Weights of a small transformer language model.
Training: a variant of Adam for these matrices, 695M tokens, 10604 steps.
Each number is 500 + 40 x the weight over its row's rms, rounded and kept within 0 to 999. Layers, rows and columns count from 0. Numbers have three digits each. The size before them is the row's rms in percent of the matrix's.

# o: layer 15 attention output (transposed), 256x256, rms 0.062, rows 32-49,160-177, columns 0-255
# v: layer 15 attention value, 128x256, rms 0.0707, rows 33-50, columns 0-255
o32 114:448525481500461455557498565459531541508494603473516560484511488461570493480474447535477468549548573518482535494513579514516579499544475509433477482503479493490531509476443468529474517511562511480497557405524533484541465536502580497482519417506480534487437513501527463521432550553454534554498511572505545558522555506468504432458447526439519488556482539511480503514536482551463495531536494534551468463492548467409493476459435452525498446439538483450519500515537530457529534549522490463521527531471482530460473467505528532456564583556506532458507481554506506470434474629470492477430536519454431496486538515421442474542536463441551541498496407491419508425490480492533517405473473473506495484511487520535428494569496503508533430536535435471531452520519509566496522513438498
o160 097:594481482509521623489511493504582491398542543493521487514467443485486553561502466526490513524477477484528540466521477491477505451474527499455538451493521491506509485508547514510483485551482535520545458545495525470541425567438515483513542494458509519427484433515480530493493489441449543483443522520442552514523504477501494509486499518490520478495500550408480527460570474555479447467469557461505467550537490454484534477475512474582598428525504494470498521539524580504501486522492492452460519480479504521546485578508433492514486535447484567494430557462448563446485528541551446437555438477493514477575495571494514552453504492520508566553470454524480535489457505585430562451527527524501530496462407504442440477459501500459463487456481614527411472500564575511512424491479435
v33 100:462501483533465462477505536524484442490505544485597453504542472500495458487423511489526525501446452460482500506530527508534444458473470501444518488519488581554457437486495535578537471476502529538518544514496515532478488520528503423484477521495520527524483598477496519371457468513499562520522426506469508538428564455502496476526536547430570560491511531528554470475529463460552554449432487427519527457492537428569484498539487456548547563550588516538517549478473481528526510494438482505504437543564485488480381411540507409516469514531496554502535466488560526525429491495519575490471562503527502508536484536470510549453521501489538434466631503457509460485494457552546481471478482541529554524476487473495493488501495537543491495488510438488484446563422441500564510514432472
o33 100:540469499468488526502509467442540518529511484517503478485506519496490564496466537478437502565525521505489540633493453538480504442458542470576503492497475519519482504549497392480436459565549501496484462531463509461504400509470523509416436542504498390497525512492549428518524511489530546514505478481483405481527509498489494443510532489515499529566523558471528480431529534454532531425491520504529487506544597545401497526454484493457465466444460475451488473459501528503509481512497537562527533512429550466519487494518522505501466491463564432497466568502470509490568500553497534503499430551597515491519476501530498491546463472490519503518373504518559551518521498501504402469530443492596517514548518461504527476433524500507564592535474524484531487495475532545465507399473613
o161 102:534520492529419511545479487483538518646493450514444467506483483454514506494489526536388475469479527483504539536513503481493455487490492524489477480532510512498534438557450517575525505551539504470488490416563509489474484503527492481521500475533479511522502535505607537442511520575502524522506532461432527507456537489527491448525508507480546504535556488546549422500517422476504565487481450439542531462551513487471502482528596477462526484467519470541479494565495498449561463478552459532492483484431518516512400444451500494484430489545560452482495525566482508511473467493477530461571542496486473557505493481460529532495442507422425534500462555472549479585525518525520495503509427532566574467506566554515468556472519555502477528500542345506434467494494499482553572422488574
v34 102:432435552460552471563458538487502476516433492523455458500573505474528557512491444493440500483447568490520497460495477502458457489540552511452541494511433443558510481506510507483458549508526528514557431542505470483580487522557479453550489455494512479426507542520523468586514459528510475545464502478592436457579435542440555448502506523518497559459506529480532496552490458487528455429483497552519465490484423468524495529451513514519486566427556432529477493555454513533574488603533557506541509465526548521519415451510522567510522528538469499469486475503501573467505526508500483516517597481485430570466500483503480484552494438527466384503502484447505563500485437552562549521481555578507472535507537495510444458493426508459524491491544500549488450538511428458531530539489468
o34 110:479511511554510527516453476518459434554509494541436439586534516491492529525508470495490501505474545402444512498525528530464555458493553511486562514508479483440480443505468518556530489512531473476510544434451442517490538474549417452500573464511518481572534537528535576453504466525608420482548427440522481498463446495505462501553549483518482491526480492459471525484557486455540534425538562470558539475540468480592495499457591457482493489517504448526502528561518502512499431433519449530461564556546468492504473440478525545512477467564444427573497515489438503466511451508440519456464541580494538566538499456561548459498445482475466489481477505503511432565479503536516505503496571446501549573473520549479522478463466478482476483477513448490472447471520539502550556399508578
o162 099:515552494522489564512546554411426491565611494504459437473499550491475444477461453509438474515534497477512410494490453484525491499529512440460537509536485547491526540567389476429523511545450551498440492474468533483498506527464450478498446494481535462488501559544594526479510572518616466469468434526575586532498533529499408576475477508500532502524433495538473523506438540579506477476588512516465520464488475479551553481467588500542512474462468505459511473511480522491497497503533518489427444470501490470527567452504450459469484475480467545541473618521471512455463462475526554544542480525502517537543528469576545415446512474497513464473481529453508539529478567508494471479440447537483507469523521446489549473475485524484490435589465504519531512465509520519516490468556503
v35 098:519521536522511469522535496448524417488517470572452523474540450508584517523511462428449458411487508538534510499492522500523477512469486490422524484454558452502504462467551526487475495537437447508425545514522525513441497561527531555456520507484444572520480490542417456479560502487493512445496496469519540565582505552494483433457397447524525460510515467485536547569539424442479445502483501455515527552514432489533522433541466486473468569564522473517537458469452502559535503562477483463478482514520508493457536469486417552522501457529494568493578438486504452559478497525538499565420501530464544497524499587513537472501545467564485446480455494491443514495456468597528514516532523533465487463440499483506541511454514441537493603455469495520526455442493435525579533456515441
o35 096:470498487555482475485465478496493461587591527520475481554492482460517501554511584508451502566465489493437540587572509436505490469490486590507449471529477482444513455503504517532449491477487561483510544475465488520496480468515548470481428483491495530527523512472569533510477467504585443496543536472547466478469541483504447543521476477435512466532502525505503496430492513542554464453492476504534545458498590514504526458489550489441449518579510441491548508530539513466479430522484473531505610513538490458491471612440486523456565506595512483529434479524375537486466547520433454459461548489498428551556577487499504450480524548468540427474467501509557527493511480452549524478451485469490517520532518500567511512444508551485418488544554391467436487502516492510481513475584511
o163 103:517485484513436465480506506489512463541493409513456546506490469490525496463491443461494611506543505555511451499453530485491520564463586492512449512530421533485507555491491424470469505518466513546477491484585484511455502516487507528545453540570480532530486492549480518494544469540569536491436473482377474475501515477540582474398485531489486517560465413496532510555501464469488484513455433432497496434542445514537445537555406522543510449516504480502481488523510496495501502499519426477473505501526544494451538465541413475523503433467513482553560484480441502575494435467522461490509497525495505484525473505500596590443561543573505515529488466524462561438521515475487547555543418448515406536521508493462483531519533516515543488491436464550540606522515547552558493516453532
v36 108:493504577489520511504537466469485488505494517551512491561518577425528523500500499448510549443486483499440505483521474435469441547533542455533458444454451413550522523461431531480480541503533508540434466453505477523500472540478483513495491489471517536530548606556450470538474432513497498499522525436523420565517461439537556477463437547422502479519518590624470437531420476497495519508511572475462494498562523506474594462521543437550542520498489482556481471504456484477468505451524471571478512507440451506558477527569599527481480485506530486508472463524494572521545480526474527563493539525507498533520411464441489521459509548495429504480526525490562475478487500474551515439476443538548539468492510517449545620512557547516496537431556520450504477541517539515461508506497566
o36 099:542574495521430452479501500562457519440560443507460510456540595503525481522625492495558505553529470499509490536532513488486479479478432557558603461501490489476539465504527521455450443507432500511553523546484503518477460479419506534519562430509466501499467469565474530479506492503637397445564525502481509433443550465535457580546526494519520528468512492475565516518518525512526462552441494541512495542486468446504472523521493525459453452529456480535558490509549505549489491492476507553511492520476498539482508572491386444440475492522493457475475568468503471528487492473484488488465381515514535531523572543574500521463510512509526487445488526493492543528590498504459501524495487419471436484481592456535478513464482453460475540488455481469438449489460564481542481472503447
o164 105:501505562433524413498594463443538455468485461467520451442504560523533495506562484508521472537504567492461532550471459431514471497529458551429450447551444465554525519538418538457507468547573531522440488445486518484493531522576508529488536493494528427506511492475550564442531572540562560501487553514504514466442522436489470533580501462432478469471460560451492454467512498440474558497540488465470519492465517502468503559473517486502537483476544495519496412469465505525501583520489446551565521478409514525542495534498478528481462470507503521476472486563481497484545519553520505505466461548425479526504574440537536474558521482457511589491443527459525432453527517503516578432506579578416522538541478547480508518431452490548523398530474495443522504515513513496510464505515508
v37 101:435527545473490457478565539516500571496479497531496528511559485501580518550524458474493424529565503485373516468476498532496447477527487522506495552586519566402476548539526482530428417460475495492488469579502464468471525476538480467511540487538577562400514531496503500482464562485496560502495412525452435446515548487461484504453513499468464468487528497463490516458461526550473479496413501542508475542472507512483559528502524500559437521515555522473481571523494493481573515451504507555550520474543487546521486484496448419475529479461516461488477406421497522481546490489483435479501449532539424425515582481471559536483561465479489515533448456433557552506488508584524508488523516538488525424527492524539579501489479516446477490461553473506510436560528461486472416444502479
o37 099:499482536525470513566529478506495444518475508561522545509456459489505402432513516473535504438445482491517499538511470453513444548471567428510469581531484530535420522512446516471450495536556500511463558507467482518455440592518568500539462511528480530520527510543495459498586547451415578500438443468515491473560461576533512489515492514544525518551608479550511486554517506436449563507553568496514509506517447428452452459536499524525495529500422468520482508459523533493484461559490492494436479558517419536528502417517453509537512512519534395498462511497481445550513440492502460588475520507500474504492442568464583536539476448522444488474489540456508482492541443489516500538617588464487489511471468485516464525545432489489549499464506491483509526551459461492505497558518445
o165 100:498485520519494509508550494531511512562471525479539446469441541476518506544521488537498503544524528480486555583442486471504460491483456471511556585529497591473469535514464508444424474552486539478527583496478508524584451455475529460515525500564456479479503485485502562514578550466521449507544410442453511501520473511454485527510575485570503492481513490506527429549453473457472492535428544471443471506537460427454492517513515560484485508457456510608426501509521510440596375541525562527513478452454516540477529503452445446414413540439518513455461484502516425510480438511482474478509508555530511501525513511564519494500501471538491484535512535440472514482519513494541421532550467440551504448457574566576578489435550507474536528524480488539557507441482513496541547470492494
v38 108:572488519536437577481451482502545506517494475504453507475551462573491498539462557507504450546560481487482520519499534536547460502570536555507508417487552453560549562483530479421538456512560510512479484485524482465480497495507432436453485484489541453477522515496537541478500421523490495556490485584487456529486496565642474468545509483504515515547569481567480478482543522514505542473507503496434485432538552520514466559481511529483407519534482447436482516456504459567508500495493471472544550496513567479466537543467460385522482550525485456485467481482518496573463585494542452509523560422445540505522464445483483427533516500557450448538619470500581534481488473514450509479411555541438524486509479500463491453456513472473528483462500535484503568518510434475507560461529513
o38 117:387517478518503475531485514491451447569517474511579482514378495561464486510457479485509443441434464506534551533498500518490477514464490476438420504526474514523480458529547386497485487491499487476515526488479581507519504438463505608503503513452457427552520547510494544475465463490429556457490568490553465490552490526463562427453459546445489512440565467548550463465436423449508516525528483474479507509531511485469522449505504483551532513503527489562464526473487545503503453549553519525532549515535450492525523408518490525494455506571539519497564548502524488511549415519516473490498492536521533504435534519530513502487495549509518527507516524494513488456512536557493567572502517493557547516573468490498515435554480570501604561553478390494522472448505487456383482522469505
o166 093:513507495524517574552495435483509483622498423521536482488545475453399535467490489531485503511458497504511589486448433434506567431546580525433483453504471446464504436466456534464463454453554545515506487498468475431486416545498500531472501511451554440443596474463434521507537493518473476548462522433540535550492472491563524543557580543517482511476653449489541546492528541556512454506565511504484521538470480480534530498495478499484465501519537470494562481448491537498486410509464502493431519568544492475504424486495514534538518532496508547503449513518466463505476517485499487460444509538446535514521529499558500469530544552477567455523487493511491490503438522464485465518477557461490504512543524521609506523557515548528454461444553408478534488440552502509465482476546518
v39 100:476596482472492505459457459502499480467537447481515512492586537503523548537483552550463473496488511541469573467463493552532458442506490509457513496551421511548601504571459479547556545512488497513460473422546499488503549533513452521461441480425482522526479439469493440448523481528522435512567560488482488466504577416444522517480520497471532487528471565555434503538446480457507521504452483442518477569532514506544522498529471466493572508474496458467380478547517479515437468446429581521519468481467518464482419466524505479529584512517455496509533421538579453513487445486470510489473505552497524556523540529478445500461445514437537538456491431496483412535479467522536445450480436492537512493510504421536560522523509571492509484542536493436409467510451480546531553488503485
o39 092:593455463553460429514508487558547486531507508521522493513483472502545493460567429491520547514525501511483466476491519474462546461508512424498579516533547568491534537482543432467504480502500464540499562478509522541589487580466582537493485470534486519459442501492537445512527507520427567510555507545479490507571550494533518490490442466574480480474470510489459538517550510477480502533508481525521432453506494498439466518509552455520462463486502578467514531532531459465450577492478527378527503514459530440494535514470551525522463468474447551410526462498498547485460540437522471422526564490460503468454440480431560494516526443463551475459462394576448518547492534552452537470511456571426443540490479492518475512519480531501523524445491557546544471458557447529558450565435501
o167 108:544508521514448436505497488466520476487559515510495521488501513576559538520569460499432465534522547467448489504502458492497490465534538524469504486508490513549517473464502523518484552543488521432442482429474511475486482495520610518442492467469522526521459546509626523440476435601399529567526529478483554452426530458533511490536469473486567497545511485570468433471478502515476524484493511458541544526482514453472460445558537535478485506467505486484527492533450498478548449501539447517542536476427497465503433527480498553485497507550514499462520490493546517528516491410521501452477595506526549515524601451504529408527471553431420611488477504506480564567449538447527493471422425543457552463503507495485439534481539487511522553498561536458535460458522470546494509398464499
v40 101:544485467484490436514506490544544485495512614530468509544438571562494491487473509472620494496471561571485456511494520511496453446491500563442507533482557536523533570534505507527534485458545519507551564596506493490507455534549547514483518439518462547524493571494587515515448450505510541518476535525499465448581471409478579485454491464507408506490500497492500500483532519493499567499457438485568557509544540494590492582535461401496535483463522514557472534488550482536490488552420472515557563513519553500481506595515461519488519487479423457522467411519542458450402493462452544470508501544511514471483513516432430489470500537434527549499522491396506492457517460520523531536495487547474449509512551462461453508511518462544481509494533483503474518452481527538502480487433454
o40 112:497517457423530499557527396488476446605500494494538561493553487464502509524511477468467491513536441465468556418498480549484553511456527506514513488550545514459459470476536454498541509478510486511486486474549521512568510498485479491512469515464563416461522519430549445494528562542416497560466509471510553566518479578417521571562524526494513471499506505581487544486519450516532511475427477508466457466539499551500458450490492541535483511518545533507442537523554450489466382463508531434518543468504486440456555438489486500532509513424502485449496498450484475488525541473495502519519535388523598438484556517447504495530499510457457477528520527538479486490464564581499524517490447482476493499601536519512599503526502468469573481471412516486575498466484474519435561449560538
o168 089:543450506554449457518492531566504518527468512457502523510463538525527549482552505530522558497420458515513496500535461461452511483544461509550574517452572555385430487458527475526490535479553583507482473481578484551504566513487530527492502432554525545527465527545511577431487469497357464487497503425487458529511451460461513513533536534571481490477546500555492423442467442519476475547456548473553456441485439521507510496518522509482533478426563501502568533546525474520476414474492468518513496468393584491579502471435518501480495482466500512454460507515510484508450497594514506465479498453471561560495504586526543551495427522497426559495495511494453445460519501478483469483489512491461550554453460539520493530542514528536524490500512430477590538539483516457498537483541501
v41 097:448499424418509546451495497462515492517481486517470535454457511499456493531440533434471510463531493425567488477509538506477499570536525474523480478493560561440521538459508517486510496469565435498515448425478514463432499485479498527489458487458449509546564575517478532542518473503486520491498511541511525506609502595542517434482517546400588516510524516493498520502524465516534553455609504568587513524448518538417443482498473477460532533602503489469560485533517548479502526517540484499543469463436499506614471517452556529546424563524548522478499592511428571493478479533521448477474547436477547515535522464546506470493500483460494450509510476473567506512529452513537485527498534484409507533577457414485494539533569478530513508466485456523524481552518506540554477497471461
o41 094:539528524559458491470497521486474521348553428472560503516507571506487495504532529501465494544459516482450443442491510461445414504502447573532523530407427492544439464527449515478429466475490540507516492504495457531500497474445524506492577535543519536555517463563566530484482510459641490436537511498486510446484540458491468531474558444549543517474570472461530491554467472469532544529448522504484555573515550526489461475474494468518461538477557438514490526488488463480495617542524545470532507473529520513479505531483461479490512478539486531566556534480434483438530425530469524465511468599546474571553479479563510455461495491524561472463457502424507536426533484504501477525415495465536481569550497537492533512436473557442466532531488522511516506490504516454489501469487559
o169 096:453493518527563501477473556477470515560514415517487513472538526451491504469436451529472455544543504497542481411505486504537437532520554505496474480526489461542484535494503429549487522498474509516462498530534549484531532544512489430457438526475537453523527490511464482492502528504654530513473475541491499522439554536467500560518501492511551431544519496471570507497482487533462527464549462488564485512560559570476539501480521482513525544540429460510562544490504466489449537534479548530440448520514405528567482434604566450572531463500426517513460539481478494497490503541470518479499460447463493493540497449472527479483502531481511503552512502473513429317529446541514532467485466440555551539447460494474437573408444544483529513562469466515473446522525477515475460530519536
v42 105:545539472576522550436517525492504529498542458451483474541410446555538526524501490489491466446502477395475584543480515498565494447549455492489472502426488438517495483478462483477538421504510437514431453476454480518492473493492539466547442518519513453516438497497448529502481557497475533455514515420447499538504471542474513579496460455563505551525473450509530578456553444485461504487513453532492494497505485421451459403500530504437478445483465482528481529501515466503470515559490460473545493492567517548527506493512554499527524547544513486597534484462433445512496443566516550519536463490549539527544503494488591478491482535495589427514444481557454504475501548444431461492531566504498533472492422402522449503450451511516503499502465534511534552466500525521423465388554463
o42 103:419528521558524460495480545469532495446509559482466474484562486489502457460472538504457514533526490549556518500555525477506495547423468518473452413542481477480540476507478512590466471491477512487518451535522498485412455506498472497436489478508509387513491453395492514545438614509476561509439525476533495520476542525492447486457464549460502519438470506511560527447571504520518526487478426547474501473444580553470530492460484459526491480540492521577579489539528523481506565484537593448574472485450449496506461494527422448511530506528538548526516518574497528474530599487469487516506536504497493517503521489586428466502494505531491493513533525541518567416508408456502533377488478546467489418490476528512470406532522451514453541491492487503485556495516542519504564495503543
o170 107:445533549526495542479425474558512490375455526439458522535523394469527487498534530456558495516483500432550493505472528545469499478439518536434487476457506436513486535498591545462496449499523504480581496532477491467459397458541548421514547502491478501499488509471420522518562443495561535412558492426443479505557500495515556454446506490475472484447529450490524550465495481462522498438418474539497503544491544497536517411469458475538498507503521439540484515465446537592459518485517509454508446524590500494514536560517503456523525538576467464500523462439525472545515508515460494444542525531530508507563437516504502515469498552546525522497524431556506521423472458481548583511560483451539483480457521521470484530510498450458518544431510565558467484531508540506554537533550451
v43 097:523449492553474547465502534525431477494500507494536493479371440533562510495528483494527587544455503495531537554424510556469514459561507484531500503432472504544525378410444521479496507491546495500539535450560558488478505508585522505445527460511489529631502521500518529507479503507492466452485545505524544515466474486532514518551458467516519499478486427408559471531523461454487571459493493509513448531546476509522525461542494558433464570506434492539507448582440466445509515473566478503457522523469518404524534547487535440503493591524507453480524460517491528529499486523594516558559477506485520517478515525544571478454431515534498524496474500447496477492606513512503508504525539489511491541523548558495529504460492496466468464396468484517566530547454498537452600482494473
o43 094:528530505570504547476481488438485530543525516484459516493451499533547472421482518554476512473502500546525546526483497471507561556581517475465528433500475486526539460539443476516539504547554513508479483520538536545513527410499488430527481504517473512493453463465489515580490515537517508474441582457486576461431481485470499440451479485503534558442472490508460512525490443481514470511497519474482535492441502597574497482438485502558528412472485463457509467536595458517477499515482479500569570453522473550482446556559542550506490409458502538542538468505525552515487529460527469522505480508530516492501476488504538524534537482521479445561496416530536532578484445452517423479495483576461524565509486394522419493570596484461396497559523436490499432439552534429552535512501501
o171 098:503527474544477539503501456538531502511502555497504514524480473452584498513489510487442530507450501562571498524516491456493514519417471486523514481501520488478423456545488491539497498515602517495569519487494501487464525452486495569532492465534492478513542503590503568460511548507402533523474485481555441486487428465520524498528503561439379489466595522467438546464517388552542528513486530514418450492530516499532469507511527417471543497511511458542499471571485554550510580444537494463565453457504535439474472479500494558528495499599475541449459510527496528497530527515481467460523451459481498576503551459424477511487489514534533480458510444462508461524434429559442579502454497527508541484472520495466437452575421599548468454437553462495502476499493523460464500566528524
v44 100:517516507505484558467559489457542459505502512382581504579542565516439532506543492459482431482442524463439523487538473541561514494542409509491507515492444489498503495490507521507462509478495505502493523493449536511562434500516545494611492488540507453435441512548486511531417451432515513494503532504509444471574516444481538494383476498525445544432485499531495458554517479529508414479392492531529519509458427466443485571493464435517438529544505507492497491477529471438530511511497594496481529457540507500580505436507517480536385527449477499499488549506491505535550488544480410613508508484457513495533438506497486439555477462497490525564500542496512462468527449494435565516531493527592459514470504543510556513551531484515486516462571477459542511497466501526518487443466500
o44 104:491523463590520558486529528546415478470474412503421449460499547527481458510527535471539484525497546533559495480538534449494524464522420509577592485551450521443480550521514564476509520498521448515538504564449517542514486447486492494523537473470533465473606493492520471505431495517509453453513466490570475428516502495478477578575535501574450562432474495509498568445494491530518498511523501560511498466537543454540502517438536457465480432526456583569505517491468502444541468517506527570493475516492569503512464562485474469498452499504482435480458573484456515467505500478536511433523474502489479483474470455569518490491442480463502477473563559493524537584535436422524455567419543481443470456470517477568540530494508451474501580450483502532516467477534464459431546483404517
o172 100:492526511525499558574544462547519483443541513464576488488413423488455548488460506507522504535537482575503525569457470455534492495528450457442627539403454530416457486538518492478439571496505523482535507497486485543527449490495492509499504540557455465496528512523482533499519498464466500491530485511461503532499532433511493447488532434523526505456445578502515499489535429511515518458447488463479495490558417525425545558498547481540504427472529548474484496481516464506568399497562525518483503513410491578468533464508440458471522495509514573536537567512437489512618479519489533433465547523454536495489430470508510487498508460595488440464479495424500546421471552461483437528520465504519498508463526538528548566466595489504459482487478525525547545483521522457435531522537491
v45 109:499529500429454491455483539511522487492556475477405507572501532424446425487543570485496452524511520389541446534457476472474504458493472511540501466513529570429432539524490478520428468492467475514522493510492475432600528499531437532528496551493432487493488504496493526569526466518489527579503489535570509523540545489455464581444413483470518502464462450435519543509483500452422436477529564449469541513458504483460489482559484472507495522519489498490575521500547511533502499448483544496456486529424495566486481483483498497477541501455469463513518515522450442525501499564582558442549508519542518500520560523519524519541505604426482401476513556551578518445494485544509457523471527538476497503484502466429535479522463542568467549518389513508490580455468543556517506448483520
o45 107:531502503449539524519535496599566455523502508511493487476518543457493448539541506494508520479501473513415448463427513502487463450529416549565523495490496534449484542459523514467476516479507449529527454445482492547502446524433559460508460595535490488403503485503517441571533472544559470501547509534560493498511591537519513520524492436505534502498586489488544501466510533523513527498447457526506523505481505511481517471488507514446433569535506535474501541498526485417457506525533603525535474488506507431496485547503405428526474504479516486565466531491468517444522548563476463530568398443499487446539509495552522565487518465506445557492449527488455518398486455469527512474452473403490448492547449537549558558513456598537515490505460556565442523498570495483484416497488454
o173 108:521476408500441487482456525475490502459485485519478467530477485512531498525495506508547506479507474474477515511537562566542543503475491545546533518533500557457473546487537419491550485429497467418577461564489440482529493550508456512530534504490484461525548507459514491559438384423604491461494504479511545526462504521528490465523411503482537518508493472499523562518515521447506496525502504506471571520517542498437509465445455423579451546461453425528603516498468493521525498503477479477533430571539497510537530497485528494495490547490589462572461480481490467545521545456493480516478407482613507578463470498479497520557515507496518500513495487551495522376486488510528559535522487460511441544432445591510521444441431476542469520550461508498451461513471521535532399455457450
v46 092:548538402544582524516398498503497515506487478476473471374464534538436461395483472532523541556485545509521455469472563400545469506473501457535524459534525480480524521531522515537513511585483596469510537442540479528572536533474503476501546454521449530409509430515479494546529481492510436458485563507548529480467579483447512505534560523428493506531461471453460397494537531475538566475507522529492482552527462509488470489519412488447537511474502480543564483524510514529499489474492450505501467476512472503475570554479515521511505575493483538559526533459544542503547553532505490470419566471484548535508516467510456532485531464496508514496531502523483422549526475490545524527456432472496534488563529447484481513576565562521489496475548487597469392474507508513477561501502539
o46 101:514515468474438525503495534436584497499475490481472560477518501461587563530496495510498515547538551493472463457487570514482602511515463573530498493528509566465495553446519487506504519490475527488536575539524483474542549581501522516541495521451483548552517447554522514495453482500629529520511505561491498525553407498494465513486430534538485478469421555481489488548535497421548504578534479500539486469480510473538449521509477492483468453534474461418490517432437492398504579479540491545453485480535582511490478523476511501544488493477436494423575439455477459457462492460506512416508537528464461492472511451443412486488516506461533487553467415470495491530426601541457530527455473476524531499484551506451490433482413474524459469541505535549583479514461461514514490510507554
o174 085:502496425472489479548506528461451512470531521505533468514532530505536514519465507555515454494557462559481406489533500520509469481541516515442498458460493501565551457527466445520545542539457482430504507496524525461489540564470526444435506500494500522454447545476498409509434522492604453560502537543578534514447580506462516540537431483466503461526463549528534436513515503605460527459515523545494468514555558489537489483566495540503469450542519475487517476536455531437483583489453431496519445516528458490539495514514575572476511440481497546514463570458499491488426492524548480544547449437527548537490513437487494505450492508389516530546542552515470504580481553498473542413497488510466534534480479378467476508439524551491477451521460495517424472596479534511495475475434500
v47 098:577533497478541509446469507492477447506464586506463468511475545470496426497476555473529477501492497425494428550538439579493457550460477564504482436519565515515557514567552436583453527482484494483497432497489470467529510515531499490521520513444554387482490490492476523450466514434481545531516474566520597534537544520552475479535494480534483536497542472508500530463451511543510518510475418451481491480514474530508473451482497466516539479511501410484514538444458522436476503533494404447526510505489443457518502494517475514475554506479451494505574530522523560499505498602485548447524501513554461506426541536510509547401507511475551620451592521456513474497517434522518461477415467532488495553467475482539546509538555516523526542425531491497475454487592470519511472436483589
o47 091:388465442537506460479489521557503459443518508581532551458524517545454504530454557515485478529513496472507468476528547492566484541511499499531434534547447460553432424446527501435481501498514475464478523436449483491475512451457491508532452536557467530466542442504521522549515484515506516492476563542482543538483494543493490512475532586431537486496536540543547509473461465591478484545509532484505444534494488546500474508601466469452492549537512485453541529470573565544526573473511457505502490456528486510552507476533453475449535540539606456473491542505414446513485559554509471497454507459512503458463533450461471506475537549554479455474527601467532541374549539513448504499504500408497536411470529475512568529490434548518453518518492519434466511549518481495430489544459437
o175 100:544492540505533509501477532533489452527464479554465467529513565511466492490496541493522527498540519498436486561506517480513464533572506486491521496458426450538497533455442496536566531558521465472467430466566488505471555514543442483420451583540490434528509561452586519466464467518578492536470529493536501556369489522476499497522478547537481466510525451555531431445518478524509506467520478463537541542494486536484515514474503495499498506453562445473433518504504498541503547511585490563462517502478463502471385470489522489441481520521544464571445532552432504494491463559514562433518510484482496602513451459494530551558458531485424593526497554511453490468435470546548551522475485524540500510534458558473476516423537568522450443521557398494426470503517483498486566440476521
v48 097:439556467517513536466493406414543630487492515426451487484420493534442507460451545520451519561497521508482492533452465478552519472494498512509481524450452503494500484465461577496530448489539554510531474511447520482517470451493527443488545456501477446489489455502540518452494513518493470470519510519456515585439518469434556492487495413522464556525562477536426459563490440500475555512557528460543495509509540455495501483549467476580450541449488484556483463541447463483436491499574461560501489524508531506512500511444532567493435532460486471526480438535449428452540507497431515503494507501469524548571498528531492493437445571460483451487526485625516477531495424471553504449456496521535528521457487479542531450517589530543481483415524524518465522457553577558480539535451528
o48 097:453499520490532535529467509506551514492504515466494506471505493462529483538539477486513414429468513533470484471490540493486517478492407563496436565475490523468496526499488514474458596535483550455487511506490505466541535438525519509550447519516568553438549483439513469510447471564558451567522531564534477492511504490469466503468514523510558505514442601472532494502531500523517503613475475518449442502493493538460525528465507508539524428426561486532547502451489479437573530486508508467507482482491479437516585555481447486512513561506468539486508536490498560462459498546584526453575445491447491550514508401512514537579516441466475509501464540458470514374491512488529536458453447482465450387466471543500508521530489485459572454460507517553547549570473541431472527480405420
o176 098:492495550507486459446504509449491535460504513421509466529490449544521502446503515476502487566514528511483574524508451487389581487474507561443493445517536509519503466541522509571534517507506545437547469524504508447524476531609532461502549448543550453525439467492501458432457518516495507461495490464530467546466486468483442517472538505463561501505529588521470505479510460459545456494524540502459549528499525521499504495491495517467492538553479491557539532513434480511482575460514440495517449505525509456462483529449497586486515455548489531446465492494472522423518582483452498513469500508454483571479522442565440512508492517429578478535539471570571452554455572470527590468470452580386480548426545501473479476468502599525446402450553524515490436525511484541515535470557483
v49 097:392498445506432458480608427536528537525623451488560536559494506516534494458510481466548525522501527424489486483503483456459518495492450482565572505576461559525466476495515525583502540499523554510469494491472485526509422476570477582512482525514507562428518486517497461480519449494501534490541529485477433491524556409386450525481484472442541419474499535446482485509512469530517495515540487528513516529468501467459535490516497523504570435573514539452529528516496477476487526538478500501428476456506515539455530568485570521520507497482492470553472532454507530504498449501471554521460486512521544560546521496496461478497501532467478478470499552597474459500523514396471507497442428524454479519482497507532514527515512539597502472566505523492529549492507524435568463591384444
o49 106:559439485443491530476483491427552524414399433486506494524507535458479507519556540490574552455538550542486490528451436522468467448472536526549609498491496544456504508514451539432423478471492511518539464547535451468521441539471549471472548493552536504429523485520560473544506476538589381564571452535458481540517533499498516538570522485537451527516533481417527539521560502488455470500447518482512522476527467455532583519477481542457483558494493512537493477483507500522554559486469528524480472596451573482531488525474448483513443494432464513451479489505529508528509510474534473509542463488483488510533492480580519558480475480484457538518473506530477529513492509474495404482465470459455421529535459521459522506467494470532487460449442640551459458526509553522490482425448479
o177 089:454447494488483454519497456519491543447489528495517498528488489469565500549498509512534415497549505560527474482442539529452524542506462569526513519506458545474456529512511523543465521482424456434611512497477556526522516455466557521536521511437553557481539470506501494461463472455478505453520518568456425461563603436476534505468451535552552513513562537466447480514478446498521505489451509552557497492527488466463528442490533550503453483494456519487576504515450453502500580538472518535501532518515559532523520460526549540478510549473456458364485482520551546485442485532444511479491445509508478484455562507453447526538491512464530454492494466532474576431526492505515352469495490469501500552507489489524441508428559412508512510459476655504492445567458501509484479504482512
v50 092:494488544536427452471602518455433496477503540527547521504470533559549497514524386529492395490468511503482539478538538604477493466512599501454454456460535522591492550465472490559459501518472486500540477545523508503498468484520452419500479453525529512572518542529506504404435505567513517534509424486462550517490510474500481463534474508452491473512515496517513447415500492487487534478498566416515529492543507449501541506559444557462488495475485495472495522489476435505523489495432426490587522486501466474539563404451450468488523512516468447490542449536523555492485468526502511523528465518546603499507606434471543523474498468460538478549455498457543512490517594515578473539508456521515484515459511555477536535470454526504454575469416492482509506498456514507444471457518570